python train.py --n_kv_head=3 --vocab_size=8192 --norm="layernorm" --norm_place="pre" --init="uniform" --init_std_down=0.0526 --lr_mult_o=1.14 --lr_head=0.006 --schedule="wsd" --seq_len=1024 --doc_mask=false --steps=8307
Each number is 128 + 32 x the weight over the matrix's rms, rounded and kept within 0 to 255. Layers, rows and columns count from 0. Numbers have three digits each.

# down: layer 5 MLP down (transposed), 1024x256, rms 0.0527, rows 764-810, columns 128-191
# up: layer 5 MLP up, 1024x256, rms 0.0526, rows 765-810, columns 128-191
down764:176060204098149102170107150131118113193162109100164087128147130150067086097124136092127100155185192103102152167107104120146161084141172057155162111100141149166117131192085119102153161151061160
up765:132164130163175148174099116114107091119141110193138167093138105142108109104108059160151232107133116124168146104087168146147194058076088089104123117133078148120095103135098150129095061142036126
down765:105181115116106113111126138141133160150153136109090142109105149133081116166105148118126121114112078145118124139087112138162159142065149078112131116144163085123120164133132146087127096123099100
up766:083116124197053113146098154126088066154095118180147108145093115107101145094135142151158106188130139139103100095152196079120145175101112154152136126155108084085146135123169103121167204170112130
down766:113116138128131161149094109085084101158126128107097085063108129101105114113143131135098141135096156089176121106123054131104137155166158075113141169155119155117117140166145139129061122072150074
up767:133127106137117099122126109071105124124154095141120151140112138130167130133185095117126143137089136149119105129115114106105129185123073124104184165102124115080122138114127122084110074134159124
down767:128151148134170094166140146075133126155082145089123046098092155128107192082123151151108140164095118148129096167176130079072119070136172128100093079148146098153156141166111170137118143124075116
up768:091078108092100141113108093116187112189108065166120095134124137093102111141102136179086130147152151136034104105130057077180066077135116103118081169111064062096107140112103143145195095116195092
down768:066147150163100116163097090126120095104110146090081178118131160052071181119090129091180133127137190120153101158140100135112096099124153143132026156117078097135128158176177157145173131109130102
up769:128061143096149176117084133177125094130099124137117135149127152177115124098119089139138118150145107153165118119124123158096114186134123139084106124110180137137173121104096153107127165083123150
down769:144150124108089147140167197114116160131137099136110086123079114043140133106112150084201089113145181149101131111106078117138122109104123156165174117177149149116130151150143103110133083144134175
up770:169132153132126165078159121113072066165141141138177151095124180083041120182175130115164109124208139158083097075167123142111088156098133170143164217138174084107096146127150143132060097123155117
down770:140111161061134112120149152076153160113169170092134149157110134130119149086113132202098151162108146163214132157123179098155060141146119186058158134042165149137138079099133120108132170130133170
up771:090073143093114112093187130151202140172075167137121151108150117091102125139142100120151098063097167097107092148163118165102157108131125167131124143111154120135098162124209169146161104094172119
down771:174135079107160159141106109145126134128129142170140048121155129094208159133145121105159099204109174129137107136126209171065102093039094151113102085087130148120161108091097140146100094093141073
up772:125038133188100143047077074160116139109121129104152112154134129147161077151048153173107089124138159121152122148134109127161102175130132133131174119074119115093114146089171137111114129172103129
down772:139150120131150091156102128126096133154115171128095098127035125105083121117080145109135143172103204095120176170129078163145117138154169177150113149164162164159136167119140093137136150135150136
up773:170182144108108120116110105128120112083113139102111114134146113065108173105121138085114095158120117078072121151100132167108169167128107155125126156130086113139119165118188158154106159121122058
down773:146135112142122121141116133114150184125136151163072168184081141156152113108117121087169118119112121138124139107131151125130087069141168113133068185106131166097142131133139129116120151180093149
up774:124124125097090125139102212163133111117117127129161112178141108158101160156082149088143091147087141105170140060117103137117153154179059102139105101095101094172111096144130120050162138114114164
down774:137121123112131127122109053094165148110141157117120132144120092173103126108132126106129094117155121133172100134121159151141105106113087142102144172152149188145082126156118134188084114121130121
up775:143156169135087148106138093154114092131124078077107124112076078141138081142135107209116141150163133158132151126115179144119155124210112041116119144161087132137124088067135167089149111132170136
down775:075092152135151129167084112128147149135109158129108116088166137137079105099081175111134133110073090130111091166106075120116088129100131164102135119126074129149107105153104137110115155115130147
up776:122176183126131129123152097106140107060135071134134084092151175136161125114163132199128105123123151134112111126115109104126099103112151093109143134173106139130181157108120141099105103161175133
down776:180172117133106111118123129132197122099157130113094099169147160126080105137099119122145147169137159086104189147139119091138141104099096124105129108084175144144082198168105145163155171107173088
up777:148146157080146179201183144137041071142158132183106163146069124130138121107071080130143117165063068053058133136121089158110167123146105130101130114086113127162098079146146123130123092159086120
down777:129142154174100129099111106151136118117116138170118141105077133128146161157101174132125176188118128161087116159141156147113128095145054108144131132123163125104150089068151125123114207140149129
up778:121146139152138162203160103113136126079156121102147120121153131065114145130168095108176122115164089118079082108099133136150106123115156093130090116147101098176145105160079144108102111151115115
down778:097079120068131139158135132199043109066109110064122138170083088117163157141138124131083176154087130163147124120169152114125162123163129120078089160108118108201134121129130136139173132120136132
up779:110159147086156102139183124117075092134166196185135126150130143120121127143171162121124203084107159137247059144070108107077081061117077170083130176135138148111114089108103122100089161124099161
down779:124188084147114157156103185093133100109152170147128172120107130150150132092120084112152140108155085154121102140138135100192101119130048156145097088205082069107122078157160119134126140140208182
up780:131081116158150151096180190069120105124069122125151128136117105165171103106129160146128124163121118146146167102138160103172124111141142088121134116081166110149101155099114150081132096132160108
down780:111119071207143134111084140114133108140095119070150124146127198162106182115198129125162118135121151104110105212073142145106090130138140112123149120108144090132094098119151151166127104135184099
up781:077109104128120166129115063128108136130127153152217132104156111080114089104181164110151163113110210069095100131119118161148108136150070126081156121163170110111178126092185126110111201158126116
down781:160103136173076080095093125196115061132139133131130110086111125115111139143137161098146113100091126133219116050118099156106126148081125143112087139136075118078129094058130178077112109142098146
up782:122128169118153183088100135143166122080166143097151120127082120097086128144120136201147087139116106130077179119087146182088181124104078125056075138142166124094102157117147133075151118147112168
down782:154137130087064083165130096194109171104114115160157183162114157098129149139175129148127163136094113135138122058121112064078132131165139169135094171141118132102160158128141072120131190151129163
up783:123114099119130181147102141165090104102126156094090149182130116155086140140128085126104156110090185097102123158089137193115039181156082158135094112106195158125137160165107093176103182087169103
down783:086127125146116174114189142102083146088140120138154116123161126081102201174149110153114085138151092072167126163099055160102152129149140189131114122089096101113097194128094107174103120121138077
up784:131170055133176057107099228110120149173127129071145195139171118130133146128160113198116091145180156129112171134175109164131173166166157095160117187057215182176134111081185079100109132041145101
down784:063154138172109081173119142086090143129097125167124126147142136182101121064145136078113077136112122083172154119119127124143158190104089146144083179185098162102155130122165143104079080167117155
up785:086064142056123126132062121134132207180135183120144159173130113150109099205064095060071122174136093135134139120151167106115181232187152148092122124135130229114146124090095122096131118057164125
down785:160131092090085128115175109147133073172125088044118085127189105115106115147120073144142141143165143129124155096141130141165131077136161109125098096181137108082108177168127054175149126148130134
up786:128156095141185149111169169184102127065112146156117139129141138098183122115138099125118186143099142142187127138082133174112152112105139135106117170170130149128075060088195143086184114113086136
down786:097145111117093099156167109133126130129139100133157137152125116135097144163105101095135101092136105166163121127086149164123099127143130105119109190204114105190120182066176135202115127079152140
up787:143116106091103123152091135137178115153086107160197120145161106125031094189168171169049122177164193090127123181209121098108096121147160133116073177031146110125125060077117190140167255167154138
down787:109144080102110137116145112129122111178174113114117100099038099120087029162092138122118054112039092146162116107202076123175085086130074124134128086126179129146160111055097111133057096099102144
up788:116088137153160104131147181105146091102143164112162123176124136155161107182111135079115106142161176094148171182127139100155160111147139157144127125128171177112131066089121117136167171134137090
down788:145077131117087137119100146119113160109108115119150120065093092086153112097086115182116118123067163090105152149183123120117113130136143180147162178088136119132123100082107086067175164117121175
up789:189137130164125174126158166075108107126086168092187101154128141114070106150098123122112123181160149171083107142140076168128174134119064197136131148131137119144163169057160166163151101099080124
down789:147124111162126153110081141085129131181096102129216118152149083182154089145123105190097126068083095108137101130119188121098165193175120190141137142134103076154128053079185151174141107111082183
up790:111103148083105101111166067103153083084155145177153101111092135138136092159115112076181103126161105135157072091049089168089171130146099105189177122069147099098167105156098097114045102158144084
down790:134134100094103109104057138083046171089155129165069171144073093114122165166167208131116101145103080117105158115085187084103126096115209122107134154172107127141176155094103170087181121061105109
up791:105104103129183153148089082165147033121116128160079147072090092103156148125159104098155128135128118097164137147118118149123165165153075166114106161132148119129109117135125111150100118057123157
down791:142135152129089147133072092173088170096132136101150158105141177169141138133153155103094133098157129137178113142146127115134160130159113133146136121160141119138114109105132137113128163104097138
up792:145110142085132125152131195165099111203099086105128122145157115155093100182107098107103123105126171142096157149097162141115109236181098091142086079148144153146110156126135154139184095135101133
down792:101145119164119165119075061088149124165098146117138098132157168075142131119152134148159169114046081124136159090177111087094160032149138138107140113147117154131168089115127123132155114172112095
up793:159138143099154131072142081111109111087127104071167075181094059090110126123097129153105113168090103146144109210177164055180153115116162135139102152086122165196113124127069132143107148118088173
down793:118131089197183102164065101137131124098153131147120171113171094113125126119189122158140142141093098153122158140121143133080109129091142162139105118126172130104127114113118139125150084157063119
up794:165094135152147182146084159129112148110107173119111173124161115102117152106148143089141121145084158119142140112165154118099132083117106142139117123112104141150124114146130109131062190104133107
down794:126119085123147105135161134082106111173144101137171163143127134189103076147119164100104153155142054090104198133114148122121128188130119111142092142156134210159121156117114119116168116144122145
up795:131119156097144122089112080120110140119166183134073095134081128135139143120108087126167111137109126144112081142175126082140123094115135140164159114101119122120147111128162149079183181112093182
down795:062054116142123135074111158091132094127147103156177148110175111158162134143157107104142085124119093115163088164060107141119100127114131154095125120104055128121110098137139072180094151161139129
up796:123118168082118092126114152136086065089089194174134122109135181116174128117152092200142070071184120121068125126085065130109114112131114168134112153165101048143091112113133195199163067068140178
down796:131173108132112060094167100093156116153129140089131085110064155167185159143073108099164134135080114140106115161119148077082136172154151127210139140151147082123123093142118068103121184123160093
up797:129076111136089169117063123094077056129129144104150155114111122162109105164069117151147099158112164136129039083109177137146136097139127109098154089089139195143163083140072167065140208181108175
down797:091160113160148143115103137104072120126118098080128168156110094170144127096219113172068072110067127129124138109083088223134104185164138154102131167156082118155202059112118129107113125142111127
up798:120121118180118066077109154130152104132090198186096187142172112122113153158157072153096151083198138049094086129110130151148118146172150060127077167194082181161120210127137166132151062132160075
down798:100101115087164084114147080131173173120144133144119073118041198117165172117125158083129081185125092141116164168145157102119080130115167116188055130094071162097131098112095058132132135145140159
up799:148125118083144154117137134111104085151130114071135095093141108083143113140146154138102143117102161113162099083103115190108107134158130101155124113131103094156136133064093137066120144114160165
down799:138106091103086151129138121160086085190158073086174071117082135111125136143101128249164122089134146091114160069102086119090134126136115085134116139082049161155128219122048098091111125098150160
up800:082088125105103135085112114141098050112135133204144138149154127148142148143179148078160178148092182178135108108152093066072115093137124120137071093165165129158176124140117111146116118128073111
down800:150188166150131158134137171087136144161155199181130127090135145158120113148068066164132121101113145101133148088088050135158196129166107082088130167158137116090160074098146195070150098149141125
up801:116100095088132151118124152162133133114131131088094109193164129135120138074144084111175182139131150112108100110140100121100117131156128103174081101136093130104166123180154126099090133110125085
down801:142110155123168093160157101153126125156077130200110126074114141125130180162132098118091113088141126137139087136136144097110122132134122129129158132116161108143127163147075130116091126120181131
up802:096103142091074145121136081139087166178091094086149138097102081124146122109124122092154154146142155126107091094135137137102149145116156086120139130180120116150108127123136109190045119129144168
down802:116124136127190135158079151150130124159087176138091092142121131097071122149164099123100103095147110152131132195153114125071107120148093147157120117119124125098136072161058160120115140135107155
up803:144131122153087125104128152065086094160085188146120160150163112055175104133086171192175109130151111088181184123162108153146137113151105113113153165166134164118083130122110065147113171125110156
down803:145131104143141107066149131090153148166108160092169172160127082108143065103137150124103119122101101081123086107170154147149093155105084110137154143130139118111126165135116173119109113060135125
up804:143137131215148162108090153105078088088138137108076094135173082068097076201177177176116142197131146104117082155126089183127112147121145104139093087137163118107142145109082139119148202156076106
down804:117133100136097111117123175098164092099142144136138098159190157118102092104183177153116181124083114106149043148125176144152131082131126222165133068127097144106102098128062132154142110149156093
up805:129160090146104146117149138117126108144185157147098135122130129118190105136171152165060157113148163154158133169119146125131126099125068096133137119139097087108162128172153113113149081103151120
down805:181115136076145073094113094111151114157097129114193111120126143147124126121108117110142126154093097117071081150134119108124106112087082116120144133123137172079110118132099119145155164127116118
up806:137128105094135115169141078159109163111107150096082127136105132166126180119145102123157147137170134128150112144106170154063161132066168106124128072097108128079190109096155149087115114184094127
down806:071093141162142145141115154182123172134138141115122090104175087076143138112123119112122118139148074186106096161092119108072115119153137078136138128137064103112109124100143160091122101130197088
up807:151155150093099130089210135147120145116093193115166160131094119169116127118160112139102152098151179146126205151133113086143095123112148174117128126109117123152130063129179148132125100101165208
down807:138127155136138082113146166118171088080138141131156124174159142107099126095088078116132153151082104155142168119184083105088108163157161147112178178136123180141106126129095093155128087050164140
up808:174055125141093124091142110113136127131135175207188108117132123170153136100113108068100181129095117157085115139145183150111138139112103151091136121117161126148110101144130119143093152115067150
down808:101100128153177110131102142133171127130137114159141134098075107121189129125158110138127083091140118177145148123153064146119143156118109101133158104141156146097101167155116171104125090133098157
up809:091107128122144115113155121072125131128127158113084109120135153140175100113159166095123131150152120114104158140205110138123140099105098112103158146153122158138048124124105125126114137132071149
down809:148101136149126196153156074105146109123099145139176164101116138107152157083125127123074123112120100133122157114117163038147135133157100146180114106072103071099074142080147134137084136139134060
up810:085164159128132115125148097115133060138115143114131144164188140121145087148043093150181137125151088104178164182134172117137103130116119085072106073111107123183157111115146135155130123142155127
down810:190104120165127116162103109117095153127086079070118084134127136119105136148127159113125142119102102140117137153118093123103154140153133085116155199134112177130136106180082134063148150157116181